{
  "norm_eps": 1e-05,
  "parallel_block": true,
  "lr_head": 0.00717,
  "warmup_steps": 200,
  "schedule": "wsd",
  "decay_fraction": 0.743,
  "decay_shape": "linear",
  "max_seq_len": 512,
  "doc_mask": true,
  "train_tokens": 120100000,
  "max_steps": 3666
}
Each number is 128 + 24 x the weight over its row's rms, rounded and kept within 0 to 255. Layers, rows and columns count from 0. Numbers have three digits each. The size before them is the row's rms in percent of the matrix's.

# q: layer 22 attention query, 96x64, rms 0.172, rows 0-63, columns 0-63
# k: layer 22 attention key, 96x64, rms 0.176, rows 0-63, columns 0-63
# v: layer 22 attention value, 96x64, rms 0.152, rows 0-35, columns 0-63
# o: layer 22 attention output (transposed), 96x64, rms 0.128, rows 0-35, columns 0-63
q0 094:148117111117113107147144110146124130156151141144144138089158135133130158147150134133087146105086109106127104150148158142143108150115133070108161059139146169167107155128130157109139142132107173
k0 087:130113118163135070100194125128110139139106136096114142155172154126125177119108113146135151130137160155138117080131162121178097125136119133082139111114121142121144109151118114095125106133116165
q1 095:160170152103143085134139111125134143126129144146124124154112071119145100108130102108142193150114116085137136128135110052125110149147151165122112133170094118121107127110107125121155117147143124
k1 095:165169144134116116154089128124176137138134153156122084164130145114114136153142098133120127139160120118137092142119088076120094179121163142136176101158140131122101108109124118114118143158091134
q2 111:131089084139079120130131160146125144117124111147083119127073121132095113092116114153136102099100094131089137108125159102103121135121105129126133143096106122136102117173149088147099140123165168
k2 111:120117114119108157127155098139105165122098134161093111167114134117113097092112135128118121123133156164109123179160146169141160159144145122141132082114153130146101150172147120123163134100183119
q3 110:121133106146134108116141118134113100124129142116121149108127160140092132121077136125107093121111096114162111179086160136087115135149081140134155113114086108139167077109095115100146156168117121
k3 101:155093126166128151098105148117134130151116171109115117116139138154143084091084142151160120155100113165153166158087143167126109155127098133147146123113097077095150132147156134144138124134121143
q4 101:159128139150072115111150096115156098172123113097092148127144134114141123135141114138160121173154103105171101130119146123135104122142149124125094184164171112092138116141143137138140172144104116
k4 104:161135130143086126132129090132126138158132141141145185121165134126119104144110132117111138140149125111170116113171130135098072132140138157115078161156143095108091132072158108114155152146137127
q5 091:106164115150139169163131139067149136144124125138085146109111155167155131114113147117165131097115120138155133101117098159120103135155185121130086138144079136155149158151123113098147138125140122
k5 092:140162126116170137133100100105132118124149135120121100093170134133117100093111123121197105106133158126138138083109058149129114128154143133105124142092107134158135156107118121110117163129153090
q6 117:140110109209112118099119118173141135181147118119105125131124115174151146146066123141143113157120135126137113142131140139087106092116105137162130099135133113150119123131099097143158101138108096
k6 114:132145145103139141109139121133132155135145130127089147104088130177141131138090128112175111169097150126125153113105196125081080147114130143112104120136123153144162106148121108152168108126125092
q7 093:115162113140128188134167107162147108092153123182103160155156105108117125110146138125106111154144135158091160118120138075155164143107160110125103137100143124144101123139099157130147130143106127
k7 096:139138104147147117103130149134173136065141124151115184163114117109125109142115142134106153101179082124084153142146132117147132100139140095108136106148135087142158121083116166154123131128125110
q8 104:131115126109123137134119099121115134108156118134129102160146110140149097091085127119147091077140104167151097131129104088110139108100141113141152092159116103086123069128086115123116133085099110
k8 098:137148120102111107116125135137148118096198106130104133159147121124156116102141136110118121113137137135176151161111100107119141122163118159147124103207128159116174115154124136163110151107099141
q9 106:120119128116114146145184156101169189135199130110135120160149126175124119173139159118108122121111121174121103121123156125166128094165115135129118109144139121125137136125126116133157092136116096
k9 108:067139086120091151125103164133146127139191122112129138127153154121110118138151132116137112098095113171130113085109169131147102132152111137109148111166112142153145105124161143118161110158161113
q10 106:168142116153173142120152129120165139113108100129103100111122128112102120134101101137132092139132083161096095146127132157168107099163118146118132141060153109100106146120095156106118155120141099
k10 103:137101109128126158119142173123168151110108098115121158117108129134053160104110117136123146152115121129119143146120113142126131104170110166105104118097076125152128151122203112136133131117155127
q11 100:125094117162091139142119120116131089153168105142137173141132121097129099137118172147113175125154135116101102134115084152141153133164113162158134143134101129078141107104115156076134139146128154
k11 100:125077116155092143144117116144127113114110083128124121137110163137147106168112138154105109122136096131154164111128107129112125138182143178131130174127124173102137082111097168112144157132163126
q12 110:105132099164124072106155114150138099117127096116151085140147084147116148120134135121109100108111116122149097130149086112144128126172146096081151161117114172075105131148102134132142137141154122
k12 101:142080128131091157071105146133144130139129098106161152157127095153132151099108144144130087124145122136122092156131086107138094118173126093089128151132134145097111151137143119153165104155109105
q13 114:132168085081114125095140191176145121122174085106109100129138149136146114104091114143116147114143124120142137110173121097137164121086091113125132131118120148121114120116126118098098122131115090
k13 118:138137153089122141137135160103131132147169122145132182142144155137142098095113114095126122068174120124136122118174123116118158104127089121159131101150080141111151122174115105104156108137134107
q14 102:108105113135103124091154179124119131102133128142167157159121087131103123159128178068117123177143137132149158127152143138107099129106123128166162131096158122103163123124118125143122128173098119
k14 106:130125104084086138118173123154132124123141104114170180124130137111111111130118137120126126182126106152138153121089158132103149170102115073153160115099154112111164118118119160131135085151121115
q15 102:150122124117153097118131080092122118156122166156109102160085132123149169120144136133115145125129138099134114099146117109118107089144079145125102173115103178141167165112122098124107140086129143
k15 100:144125139123088122145150113080151084180131178115154080098090147136113178111129121132131158109116133125103139116152126140144119097112149115137146144125122162167101124111112151116142131067107133
q16 103:135143091136106137120143124128103124109150082101070134120118146134153133144142129147099134101158154151162163177131090130094098119153175137143139099063119136089116139135129134139150148098114141
k16 103:159141098121150166102112096131090109148117117134093158117115125112097152120141115155156158119143125131140170162116133131077098135136156114129108109109092170105154177117105143135117152146168170
q17 103:157126123129119114146157132132150126085133113143123151161113102155127143126126121173093131071184134108132134123099105134126112116099168160130107182115108161100111113130116173149087099157140114
k17 109:115117108131104140109134147110153119108117161170105138125090099141103103104164075138112140120182123117147141104110054153124138160122158096117111151149114139100109128154115138133144084129161131
q18 101:218122095152129135129151132159128166140092144140104158121136171138147073112146116109127091125134144124166103132142103149159145121117142152144147146125137129130155143107152100132181113131135111
k18 100:170175123160156139107180143179121155129123168156118162117101149123154119086132108125125078146109146128154129135134121143154136106121123186142132155158119135100136103101138110102139147139156109
q19 105:101138110112128168145112166126105132143126128135141107132146065093098143102152137149118100136150112129148133131159132151132115077095121158099115139123124106092144111113159154132178164177146169
k19 110:117107111090114136154135142095096116131099135118119126138135117143121103149134131148121109185147068100129093176126116137153144105108131119123106102108138131076186151079129119161169133124141135
q20 091:139126123137084147132116126184124120129135131081129110161092084158113111092124156153148140137129138127148138189108131114114133150105125120127157103104163155125166157126121120152173172135155092
k20 095:136139113119104138145122104169097081132163119135111126181134073114155115089114135153108127122132086112117140167112137084125110142132126127167144144102114139146156091142142072130179122120141133
q21 101:107152151145154119167163119161159097088109138118147092111122098137119124136115112136124164098166120155122151126141122149163108118090101136126104162113164170119107129137111063134163154116111148
k21 105:165131135141090116141110152128120118087123133161150124108123125140116162117130123176164150147145097170141127132114135163172121086069110119134112125149132151156111159156148099106116162078148141
q22 110:109121147126143170111123119113150130139128143140104134130138106099082165143094076119134090120128089091155123166125108107133148161163063126153153179138103154115132163128119109138129123106143148
k22 112:155123133145113132119121100125176110122099104115137134104096085091126122141098108094147100081115070107136105123136119135176121159177118162138153106117141140129119157142165139103122144089109155
q23 102:095121116115080159143114122154140152146109105124142154159161115102170129135188142133140148109110133090147129081111173106107125098137124165127165124089134125139152152091103112098137149128124158
k23 102:109182126127133118119112130100087175145139107139133119143148116088126146129124148167115124134107094128110161097140133131103181121099166154093182132119120156113110142092096122128176139127123161
q24 100:145133102068129086108109152077184130149119098140146130142169117136136094119097092163155130173143120141106070129134127158117135157147130112153129137123114144144149123137164115144157108134117126
k24 103:115136160083126113120141119103157119173085102128143121139182150132100146115156127097170121120149121132126118103140106114124158144107121152191111175169093106111133106157143143154153147134112129
q25 100:129106115126066133133122122124127109077127120121128087079090146093124188126139124080122109128160095136172140093105110138123128096135145121106157114148147108110112134123089097149142112103121106
k25 101:071119136120123126136096113115111101085182086113158166133137129099162146108108083159132089145133155144112135124117133124130119131141158153115098145149108140130131158090099139113104090109081119
q26 120:161126160165148120126083119082136148119159100126108144119096107118110129134130069132101127059096132156151118108148127139117135151128112120104113129145138124126103114084106062109121111153109124
k26 115:186107152141122103126112106100166118130185118117127124134085144127096102156170110137155130114097155155178098118125136133129166137145143159128131133138174106136133145149143072136143118133158117
q27 100:114148143143123101084110121158120149110154114084170126089116123104142096131100124111105112116132139155115118140071139099091105097128151119132081111124094141103126121182101121117112184122130141
k27 101:106097090123148140105101101140178113122132104146168088128146130127141120148112141082090163117154147137140143142092148116092111120111135085110091103144123141090132154150134099112117181093136134
q28 112:125148117138139111164101142152138127064122133148125145133140092096164135121075164078146120107079148139128113160100120123125141144138087133085107129128130161117094121123174126145117124105161103
k28 112:155115131186160139163098148136137103105126178133141147187146117127117172143094162096156112132123132126134131134107108121120147150115103117139147125159164166121107137120162118141117103094177105
q29 102:091146106141121082113136124105075150162145145159137142132129096087099112142137136102181111077159133123139131158113118154143136130121133148161138119124131151162102142101078145120154162099135152
k29 103:109142103143102106127142117148118149112117148077120116129114136090119131137146131135179118124165121127157133173103140079129128123127065133135137169101156159135108178117107142123173164106103151
q30 099:146131099146130135112094123126133128105106120143132113168181145100105163095138139117163114079176148118084123149151100121122103116135126119102144140153096065120113168129124106124098121126137083
k30 105:156124116128111091153133175122144146119128134123135146157146121123175135107165088105150122122143117090056134147099137122111115091161134160143135157128136143126113171156117185152110111118111100
q31 095:167126126070103168124127129089124127142096143109175128112144108117123130129163152127144155140117133153175121141176115163146100123114117141097139125084094143167156110130086128126101090113145140
k31 101:134144144084118126111161159123117122154099135069163098139133100109134107118157151159145164157112131128148120142157127132123110135084133140108133140118095179174139130085121139088093087123112142
v0 110:166115094086144105112127117115174179152149121096094117103162133135139124124136161117098128147152107094134139157110092124147144101135120162115141183133155142092130130126113085093151116137137163
o0 106:106136121135091127134156134096080076122146168150090166133151139134159104099138117132141123125119105082130174122102122128121117118160147179145089114152113109145166081141126149115152152145128128
v1 080:120137141161114207135125135148119100154092139106136089139163181161118143107123107140120095107136112132109128107112090118121143142138101101091102130108124096137111087151087126140135146111093104
o1 082:108148117153107171130122121164160091104164123131118140085100110133114094136133144124108148122100133132135091115128159089128175158102107130141085115120127155112137139129197117099106119143159091
v2 111:165187151169140124152134130091122135078160141129179079118133150135098141121126125122123149101097150153119165143106115139147113127149131177087123167147145137116142138085155133132129119117104121
o2 106:093138152119166173146116123126184186101098136113116124122143097165156091130124108127132136140122123122118142157122144134107136116099149141113163127126089131138167092124161165120143176097109096
v3 100:128130152125071162107150105124111146133101128119109140088128057107134128139152130119153130117127131119082101147164109144136114126168129099165138095086141111148158119128081156120133151148106093
o3 092:128128163110169118121137125153107095176131163136154117112108109112130119133110122134120105143112121135117121155151139130075147149081107075154094125182099150137092141132086089134150122165126148
v4 086:111146154092138139110101119075085117101128114139115117153106143111135084155093152157139121147094097088145110130110120133109092130135131139095094148139104156103169131161105120151147113100084098
o4 098:143132134119156136124119156111140120103111120146127057119148112100149143102095084082125093098082114124079151120125126093127140075108119128111117164115106106157115123146158151107101111124155127
v5 087:176100137091113121117108178131129142089117105151153100174121155095109126100134145128167129099164166117130081146088141132112129112081138146133132123093140147149114134143139133138139104138131077
o5 091:143133155111140131146179151124150135107140119117141160125102113128143136074136093122079137158110150118122158096152116123157117104139149120145176151139152124137113137161121083119116126112141045
v6 088:183136138110151131162120127137103143105115095144154158095096088143135089113094092121122136136120105151127099149147119113127155085141128112161112126139176128122099153102109181159111119138138171
o6 091:107143092125107109125178155122141188148117184152146125143153111117102122134116159155129176118182126148125156145134141154120151143086123103106137133135141140136132106145084124099165093112118144
v7 095:125104174107155134109143129171119124110138159117144090175111104146122124178103122149167130091128148119115092123128132102195121085122091139106131123137144117133108128112126101123087138175139113
o7 101:120176122122180123127118101117115103110096117121115107130125148136087127112125090131123124113148141135102161128114134120154133122093085093137084096080156102123157142117113157185132104108092093
v8 101:080150124113157125100138153192149095156149131152142090122087160106143135122135130149133108114104084163111162147168157144104128168149120142143140124089131135112167116108092124135133109131143106
o8 102:133095128109134125089159103115131127104115111137110108143099128084116143043158125102111121133146154141149088144096101142142113147156148116130120113104099111114121133129136144119152139117148208
v9 087:071152162075160122103105122140126161072129137108158163106078103124147125133138124123119138128094139099094179074104142149133143102104105118147120134115138116119147123162123122109123132142136140
o9 091:177177128127125129121156150119103157105165178110150100154130126102113123107111124125177131134158141113111144171091102135127104108147132110144169087108116098159106143123151142171153128117158124
v10 106:179135166126137102133081111151127094118116118118131091123153111113092121168131171148134134172117117141114157092115135133135113120089142133122150110092114113082126147146155124128143083119095074
o10 099:101101158133113152152166135134163129098099090121134128120108140130139128145146090099109086128143121131137122143102146124172118151119118114096167169150122115160171118174106158172178110136110142
v11 099:140149149127165126093144123129123095117112131087116145105176153104139165153133099120139107171116124157095123139114077096175142121142157137169121113140155153074145124124133142113168118115161142
o11 091:117125126146130142160167116121139093170165148114113115125131083128113117133155103179126141121116105102101148152084154106132085110131151143164100167147123138114161130144089166088138132132110168
v12 095:131143188129133133107162120126152189099106126117115125141121173125108097153163140124153103075163123155138150117132154138127158103120152118134117156091150133122111169114098100165122107104142101
o12 101:136162123128118176140154108175120129078144125128114125150130097131161155061116138127104110106101128139123111120127134104118121118111135057072142126171149128115080132109135137144147112136117108
v13 107:091130104156167151170168125092111117137136156160117140114113130114128124140100102130145137129152148175083111152154118140112098133121117109165118185120147144096178094139137104121123102135085136
o13 108:109131110119129106131113128138141132123102153136113105107131141101117138147184146139107151129140113074133139092101115127100110145097115118121136079051110112113069144158127116100128174097132152
v14 083:126145139139103141147126142105074097099132162151145097121135090130102141149091096142146146131162151126096155129085181149152134156130096102114133117174099168119106108114152104127139116115154156
o14 089:137114145093132141143088137139139094143121115128132113155158103126108180167118135138166100142118162082145115146135114151107150122107162127112119160080163107105171155163139111093164134117101109
v15 091:135117118130105135116126135106147134148160108096133175113128134111160117127134094129158124133121118092103115134149171137099165159119139137092072115114132097123100096160121129065145148126060131
o15 086:167153118155105133125095117136102134101116104136133119111130163114113068136105157166138110145155110152139114139142126118132163085124175124133150141184113153126078113157123120133143181129166145
v16 114:102111100115114158072142125159144147142144137112162102087072076098132146110153112103161141138177128146104091157096092161108139142137131112127109123133121154126115107134120119120153093144139124
o16 107:161125119135122100097138139114091089161134115070167179118130122123118137125175093150074153124149130111142136142164134135104139110149144115136136082162109104133119156133097120090155154110126137
v17 110:161213074113113116112095135101105118121125120120143129158170172149116152160140118096115115149130134105136168112137099140108103113116146152122127128105148167132100086150130125143138114104106118
o17 111:138080129152072113177112112104162134112156109130105104086121140161132125118074151119084130110107078102115108171102122129130102115113140100145124108128121082143149122139108114100130141114118115
v18 088:115158102156079128125150175148166110141160188136105149156155162101110105159102125128146116134100141125138145124114142152152089149121125106172126101135135137102127123116139112159162102095093147
o18 091:082124135124144097130147105144108118123132088173119119088117150140105144096092160122103124148112118077120087154160123136138096087146139136128163174059140125109142142148142137134117119136110147
v19 097:141112123136136170137106170073119113150121138173132133147125132108129073094166109112105101093154156110156117112098164106130082123140106156117112102116150142126092136103111102114135088158123127
o19 091:134171144131174135122145166190155102104148146114126118108159154122140119107099159145096113126087138117136117079151089145173151127144146171128139153121136120140120151144098117131110154151137088
v20 107:131125132122092079112125146122135097161142128137102129090085113148137145097119136192110101123115162127117106123134105083117135137121109133112153084100133139173103112156159140152094178142108110
o20 102:174118134127163089126145097142169133162120107136149118123070143112129122170178135113122136119132141156137082124130124115148135139104132147144107132136142153144147084101128061140113162121084133
v21 095:123126077105127144145162141139128158139117126112107099107131114129096154138139126141094111182125138142161115141160121148095127117094104081137106154139097097114143153138148139179143181168092114
o21 102:096134150146093087136141112123114151126124148142122148112106149124173114110116103136129132132146152130093110135125128115111142120131097123097148096084142073113151082127121088111068109116158188
v22 099:158153122119148133172126084121105144174088102130108122138153120085182102143133128171094130124138144130059127092096102136112138125123134141128088113144158124152115126131150123105087129131132110
o22 101:134145104128164145120107197111143134077160153121100155120137144127110129140145116098132106116153080150160134174118156068121132148147114129143090151155110109122091143136095135148141134123138103
v23 096:095150110109161135109101097120112142171094117147099155171126186121121124118128140153134090150130147164091102093111117137164119121176127132152103126133174120139110106104138096097121128103101118
o23 102:105117086169150135176111176131142140117149134144127116123164130119107158119156110113127131134130109148105115138161111089128113157117150182134101123120166142135095198099114131163131137151154155
v24 095:123079078092175136152141121128123138130129089142134092105139128116126092151106155139135162149150127128139108142124139145105084135141142091114133181149139086128141118159093095138136113084087129
o24 102:129145133133115130152135172115094153128129108113198134128137162150152143124150153124124109108143164112124185105139118135125165143137133154133107116087126112134127121172172124120148131151182183
v25 106:100074127133089109156143157127137182175178154154130125115092103151140164113120113115144170142089126122122124140142157148143121112136187132142155125146114128095117113111104124142153126107131096
o25 100:106113133111137160100122084139113129144121093095151165138180151097124149127120148137135124158134088143152146149106115162096076129112099140085153141141147166156161142123157094130113162141132107
v26 087:075154124148145139141130166099142082149122125121118118153135067141104142133129155077103136169144144121127145145151139188111124143080098083122153123141096144134118108138115148133151148143119137
o26 082:156114156111093117139074123135136112136116103151094154146108125093165093153109077142121131108137168085109107126112129150104156179103123104139157125102139093130133136078140122133103104142150134
v27 101:102140100138107107145169114089135129089139135162121110109148141078125141130146146136119116158133130129163138147203104127087089144126125164101177130143079107127131122133156117158135123138158127
o27 099:123092167156099095111120119141147144178103107121099078153136154158168141173131102110123119131103134128149130102148093159097108135174114117103133127123118101095114116149130108124150144145107179
v28 102:130134142151127202130120144137141112141160159100145141105126142100131131131104132156157111178125101157109120114132099126144108106146168110089128121142155067162110153164117108109094138111141163
o28 094:124182063151079135125143153153112144145093090132136127099128135172090100130114131097142145116128144114137119124149137099101100153087141118179101127113157147114120102123148124117150133151112162
v29 093:086081116170146143124133124096158109120160105131170096133127139155138123148138077135090117168137110111155136181112102110081121111100121108134174104125102146161109102112113122147128141126128138
o29 101:122103142107119106078104097116121110143120115113129125087115096142099105139100133073088153056142130112117150113132155174129116106118138155097141102128150090108138090134125105111124140130111163
v30 091:094162122179148090143112149132128109169101096118123127169133127146166120150127134127127187126116140149147144166132106132147106121092092160145146116144162138110158159099113118086097118147160135
o30 087:144101112112132146131137134113134115054110131140076159099145165110165149146112102144161136114137111138098168131138120160153120146116100161181139124110122115124107151092099155147117110112088139
v31 103:105090168101101138141097151104114148162134114146106186083134116102138147161150142141107131126145155113112114124173159124151127165107115133158131113121072138137100130129087136110102160147127095
o31 099:167135163103131132121116179151120086160126154119101109102125149107113134157128155147145044152114121154124128101099106136102126121142119096124129098134157157131114145082117078142137137132126145
q32 115:128131183118163130145118133133163148151105110115091153131113112123167150194111150125139162154125087156103134131123135145150132157172121135133141147127141097132096124164155156112119101092172105
k32 104:136168165079133135113153131137142132134125124187145137109120120129125132125121148153141188118131080137100138128136144143137138162112101147126150150115162098143086116155151131117166105072166096
q33 090:131124151118078083139157168117151122117126137136107125112134095113151179102107130114103147173108131119170177102117094101131140138112146108157160151133154185114112097127138143138125121165151129
k33 100:120121116144121142121078150147134089120097130136148175140155136155141107094087152141124129198137111115114155111138165119141137143136156136067144128164115143123114109153147092173133117165125121
q34 108:169116142127147110137114129136121128127121140187133135119148149101100118089110134146193152167141138112128106171132102138171128157154139134162112120096133119090134133145158105173185123130114151
k34 107:165113153145157121123104106153117133138070125151093126126157144117131139135139097142126100149138132113139092187130104157165094122125166103139103119106092152118059160097133133125130153136132112
q35 099:110126131143172116169131123201161104105139133177140140082110161096150150145099151118131127128084127112127115148157119120120172105106169111101151108151165106113136136111115146140101127127130121
k35 110:152105138123170095109152127182122144094134127162140117111064115109158127154082130120108122130099157128130126113149151150123102140094162097097136097134122177126143143156126134139136094130097092
q36 112:131170163098130107107150109096154140141111085134067153167132105124115158117150115142134138154083130135164117158154120116115133143089128112108125115146128171162151161106094117138177147125118126
k36 110:112171114082146152129129120114133092126096128132085160121128106110137164090150114117158130162079141140160138124149071091110140134106110090102160129132147141177149133114148115155126137111106146
q37 099:142102109144101107154137145113127116165137105116118131119075168132110071167136105144130115138119134151147112076143077156130124145115096111097109186144080116137144123113133126137147158133105104
k37 101:131149129107130134138129115147092102119165120062123163135087147163130110144169148152136128136146110142128113112161125168142135094145134133120142195142139172139129158063126125118130105155143124
q38 098:116113125161129127130126128171110173173144125113068095116125135113119119135164094115142075110143118115103121081116137111145188163149111165148123097109154113152095118129117123124109119124098146
k38 104:134115135133144168131152116126111144124154140139099157149123124115114131141132121123146072106118071145145174075100174151110152125095107138134097124124064136142138147121131134116154098102176146
q39 112:131101184097140140092109117151088119144103131157100118121091160120122129133157125122130134144159129137098115141123166167117167084136107178139137110145179180124115152137146119151141157129150140
k39 107:127110168161128105150126123130109090165148160109122102131126161080137140141122156115109123098130117110124100100194131134116165104111124143173110130119094127158096098156125087119111123091148160
q40 099:158130074061152141121115163116188168119150122158117107136166112181123141122116123145129117117149098145137145103161130149147117121128123117145097138141167132140081136115155113121115103119095130
k40 105:143149142065155114110172192078149107148144120125108133121129101169094141117155121106131135145145117154092146119138150124144142115109142079160096088113132113107111165155134149124127132140115129
q41 096:111144114136115131085097173183145145133134146114129114137114147116142094116127169095141093119066076132161144100132143141104127112140078101152144104141126129105128145125134125112171084137110133
k41 100:140126117111081115117129161173142152155130144114108129136148145132121122140106131095174114136099093149146091138131207122160146129121077083140163140166145133120140107144140104152153108132117130
q42 104:151136112151133159134141143121107167136109108106128122116125159098139113111097194113144118083102126124112112110128115136138105077103156119135080113124122114154113091102155107152125155134131055
k42 100:130169113152124142126151188159110139151115100130106134112146125105127120089104181106117124111126145129120128163093115182132141081122096097114088145128160155117128089108112131127099127103125086
q43 105:140124132112090060099124117113114132095085122131150093118131167084115147138123129147153129103116123151085101111173118130154131162131149091120156088130102135123092133108125142149122108146180117
k43 106:117128136143109099117114141133083084143092114142155109137107151113104148114113105156142134098136111168142113138167124143155119138133123131123136080135134123109117142122137205208104104120154120
q44 113:093132121077108111144123128138168111114134125146204109094120115132145151137159134106152139156096151144150097117108128162105115136147151163179150149102123126128167112105129084144145140145108148
k44 115:114131161105114084129128112127157126172126080122159099137147125145111125171134150114118143174097108124166098104126119128096074162140163127121087124145137173161138128134136100135110115166105141
q45 113:120113168126103136130147145149112156108160146106108160116145125091136165170139128124117161121124110144153159179098066144108107127087123134157127120179130106104100146165130118161124132164129139
k45 109:143138139129111149116147113153099125104150132104147175115153107100159138141137139122141137134122154114132143145113129086089100167162156105139134101148133105084044145149161141108110093138116102
q46 103:138152164127144124148135114118130104110101152142082115142139193127117172136129108089116099102129118114126156183142127139105137194106102143143133121153103142156159099118178123128110110148128117
k46 103:127107144116165147122149130133093069107135166125113100168148134122176151104113137144156115136109140101106121171123152155137148185125109136150135126155168150169119128137154159102131088115117151
q47 099:160132117123102125173144109129132119132157128129135177117105092114172152096172108147122107111128120109100145116152142159146117136094117137140096119134120145098148183109181155140109104163125079
k47 107:111111094122126154139184141106116136103120141151135118151128125118142136103145110156100145118108157103159119118164113118148119131128152118146080193149142105078105138139102059168139128136139111
q48 109:108120151127136162119140137106134096093108114170130169120159185127150158102122122121096133109138165136097160123087148114120161162188108118126118139167168127159141149111136129137111134090129113
k48 108:112123141125171134161119129102146077075133096142136146125131152124136129127115130114096139072090164144110146128098173170138171152138126141139117143133146100157112116143121116135083171101097128
q49 100:130104137122079125153155067111130145091079113141105136122126139116121110102107114121083146122150124142122152098084125132113144117117157099106149090124147104165133088134165134131157087126089150
k49 101:100110187162114144097149118153107108129128085164077138148134127153120147124144119126120125132127142154093118120082122127094139143177148118103181125141107132150125075145093145126119091136110134
q50 116:130149130137155173147142132148163145187112138157165099164138133101082144111163145107110141174106118153148150174098123139164126107139140134129147143147136174153132156119092150158141134132135133
k50 114:100148129155119180125157131138145113117118150137163110125122102068112127127132187116108116173105131132146088121138110086163123105129111103117140094090100119169132160127140109145144173125106113
q51 112:193082127139135152135172097122127181110169110102129124124124154152135184122131152129122142135145132145126074098116098159104127154129145123139073142136133141101095152127125144117112110100126125
k51 110:149111157124090159129167111142144127127161117164123169148125135152114191120112112097093144105125124145100183128168120122142112112126134141127087142126159120132170124117129124103071091132129097
q52 112:140137152121123142106109188192123141146138114149136137149124157134170124125172110144098124184152127112145134147148171097137102148131169129100110106159136134123129117082128143166112110163123115
k52 105:172159151115145139103139167116117142114169159146155155153154163134120132131099123152129104153167130118150123130146126154103129143119126079106127135122138108123163122102123091188110089185102130
q53 096:129105182160120160145119132112135144092133103198150175151154140168116151124149137126135126121133107151142157084144122106142143120126107152150171153100120113138118150086100162156132137125132099
k53 098:135163134150119100147172123118158129089144129150137140095159137142135142132141112147097089120128107104124109125141162142158177163159198139106198151120117133131120154101150135134104138126112138
q54 105:125123114109134124138105138121144164128161154123147137173177141123097115120148122064140152180148147127133103071124164132111144158107151154105108106168116118108127114137175105145125110101140107
k54 106:144118116122090145087122119124136104130180138143123092167175094133110123113132124115077100170162130154138152136156134154107142143122099137148128102179141096154120125108108097138093140116138084
q55 111:146103146091127097103151141156099145150096129160154168122120130128132098138142183125129141147156099080151146138147115138106130135114119150172151159130148109092140109132072115113096119140078113
k55 114:128100152114109121135127141180106135123110138138173158104181171130134127084133137147149111171101106094113114089135152172100114138126148132172155113104128137102147129108078113117121114154110115
q56 099:164113101120096165122146164134178066117105087114130122159137150142136133130131185096136140091137123145092100123160129100122141108111141139091136135097118127110113106172143145145148145160135139
k56 108:140126102125102134124125154107143128138109122146152100133138125155179092100124148102127115086148150152062137125182137141125135093155116094138145143118144168149107100097152174146143105167144133
q57 109:164144122142173155152101115143149150103156107138145111153120119154142138164144087151131134099085130165164160099160084157162178162131169113133129138149132132134128116144109093142099112126117127
k57 110:149162138087132142111173127119141104115170117143135113114080085154167098121126103118146139156085159127174120116126131133152154128150135118115110077152129117127140166109143114111105126130192120
q58 102:137071154135094186170127137131117140135189110124138104117125122123124127134111156123111111093132101093114111107107151109139131157154138119102163137178122127142134197165128104135127142151128135
k58 098:104091136123119164166138104136089151112132089123141123102130101132120103138083147140114086088137131165136172089140118140160172132150115128163141142135156095123108138177141095110114132169126128
q59 103:140210139094095148112163120145133114144140141154157112154120154108180104128149139130154131154118125121166119118159106132127171099158167126128167104110098105147140145151115144129109152111116149
k59 094:121168163113118126105124095149140135127099131148127088132124113118176117104121123125171145139157129132197115094160144116114117142147147117185158124139125149113158093083108158134112169124104133
q60 100:119176091127152110126130122114142141129118165129112116084125122152132096122143105107103161099110086156105103153135091075116130126101106156133119148116161132062081136133141098095134142134107116
k60 101:163163117165109121108082175118145123125121183125130134117139127113180100121177114142132139087085109154122121124138122132112113140107122127106121114138145131105099168164097107067117121148122119
q61 101:104122126087138153162119215144133129087134115134119101149124105118125132117089150138120156094124143128106106114126089113135169124136102173138121126173077151172114154126115147130122116115130130
k61 104:104161109093099124147150163146163125102141098121125122183128131130142136120098145121150115132151108159132150118130096131178171132172131139145137126115093188133150136192144123107099123105127128
q62 123:122142124117128179133114160146114109127168095151132141133189159098129111128186152123150142151185134154140135145146153157147113128133157127152178165104136124143124135127151167135139152091117137
k62 103:177138120111097134151161123129148103129153097104120123127164107125135079112156151116111133091152123094140165144141136174148099117152167144128155119119091112131142135122119161161147130127060155
q63 109:148141110125130159174128152139166128119092142120103156125119165124120124131143103145126164184128098097127136095114156166146095148089131157154129133145114150146144143123133151127129203096137161
k63 110:144177118114124132108168141150110134126097128122092136124115147124119118128110127137100124165140079129098127113158092160106149145138094142102105164112163127154113138135095121103089174102102191
v32 113:163094134154104120148144122099118123147138129137101150127138066147112159080127088120154116127104107125133130111152159114171099147158115099156105144139157134136073118101104141098133137171161138
o32 109:135146151151091107114136147153159162092144151130134137193116129125112160142139087100122119077137142120140103115105134106160148190149129108155128144161098087122122112133128085115116118137158128
v33 088:148178142133054079143139119150140154154101113173121176128152111112110158130178137115101149157149142128098110121113155107167149150092121129134145135120111129126128098129133117105146108155138125
o33 091:137123109107134094086124108116150116082086175104089109137131094106101131130110142110154096083134159122129154123109084138122152131100125115143113138076093090131113119106126168089126117138147137
v34 123:133133125140108116097133120150125145103119074097154138163162163090137128092163147124149126170114144091123171108117135059111136118142145101119112150128115133129131106166171128130103100100139157
o34 121:122148135112166127150116104101127164122119174128094132148150094113138065139130143113153098113084133135107105148114130134096126118090118147165141127118126157093114181107117104091103145175129111
v35 087:141145110137117145095120123122094129093179196125123143106128110117110114142124118183146116079155157082104100119081117160155135154111119126136111109162125156100136127136128095144150118122101134
o35 089:156106133145079143133144124122164122182101116137120092076091125151104105098131130142113137170133137132099125084131137095105153140116119148162168137141120115163141154119116119178142163123109097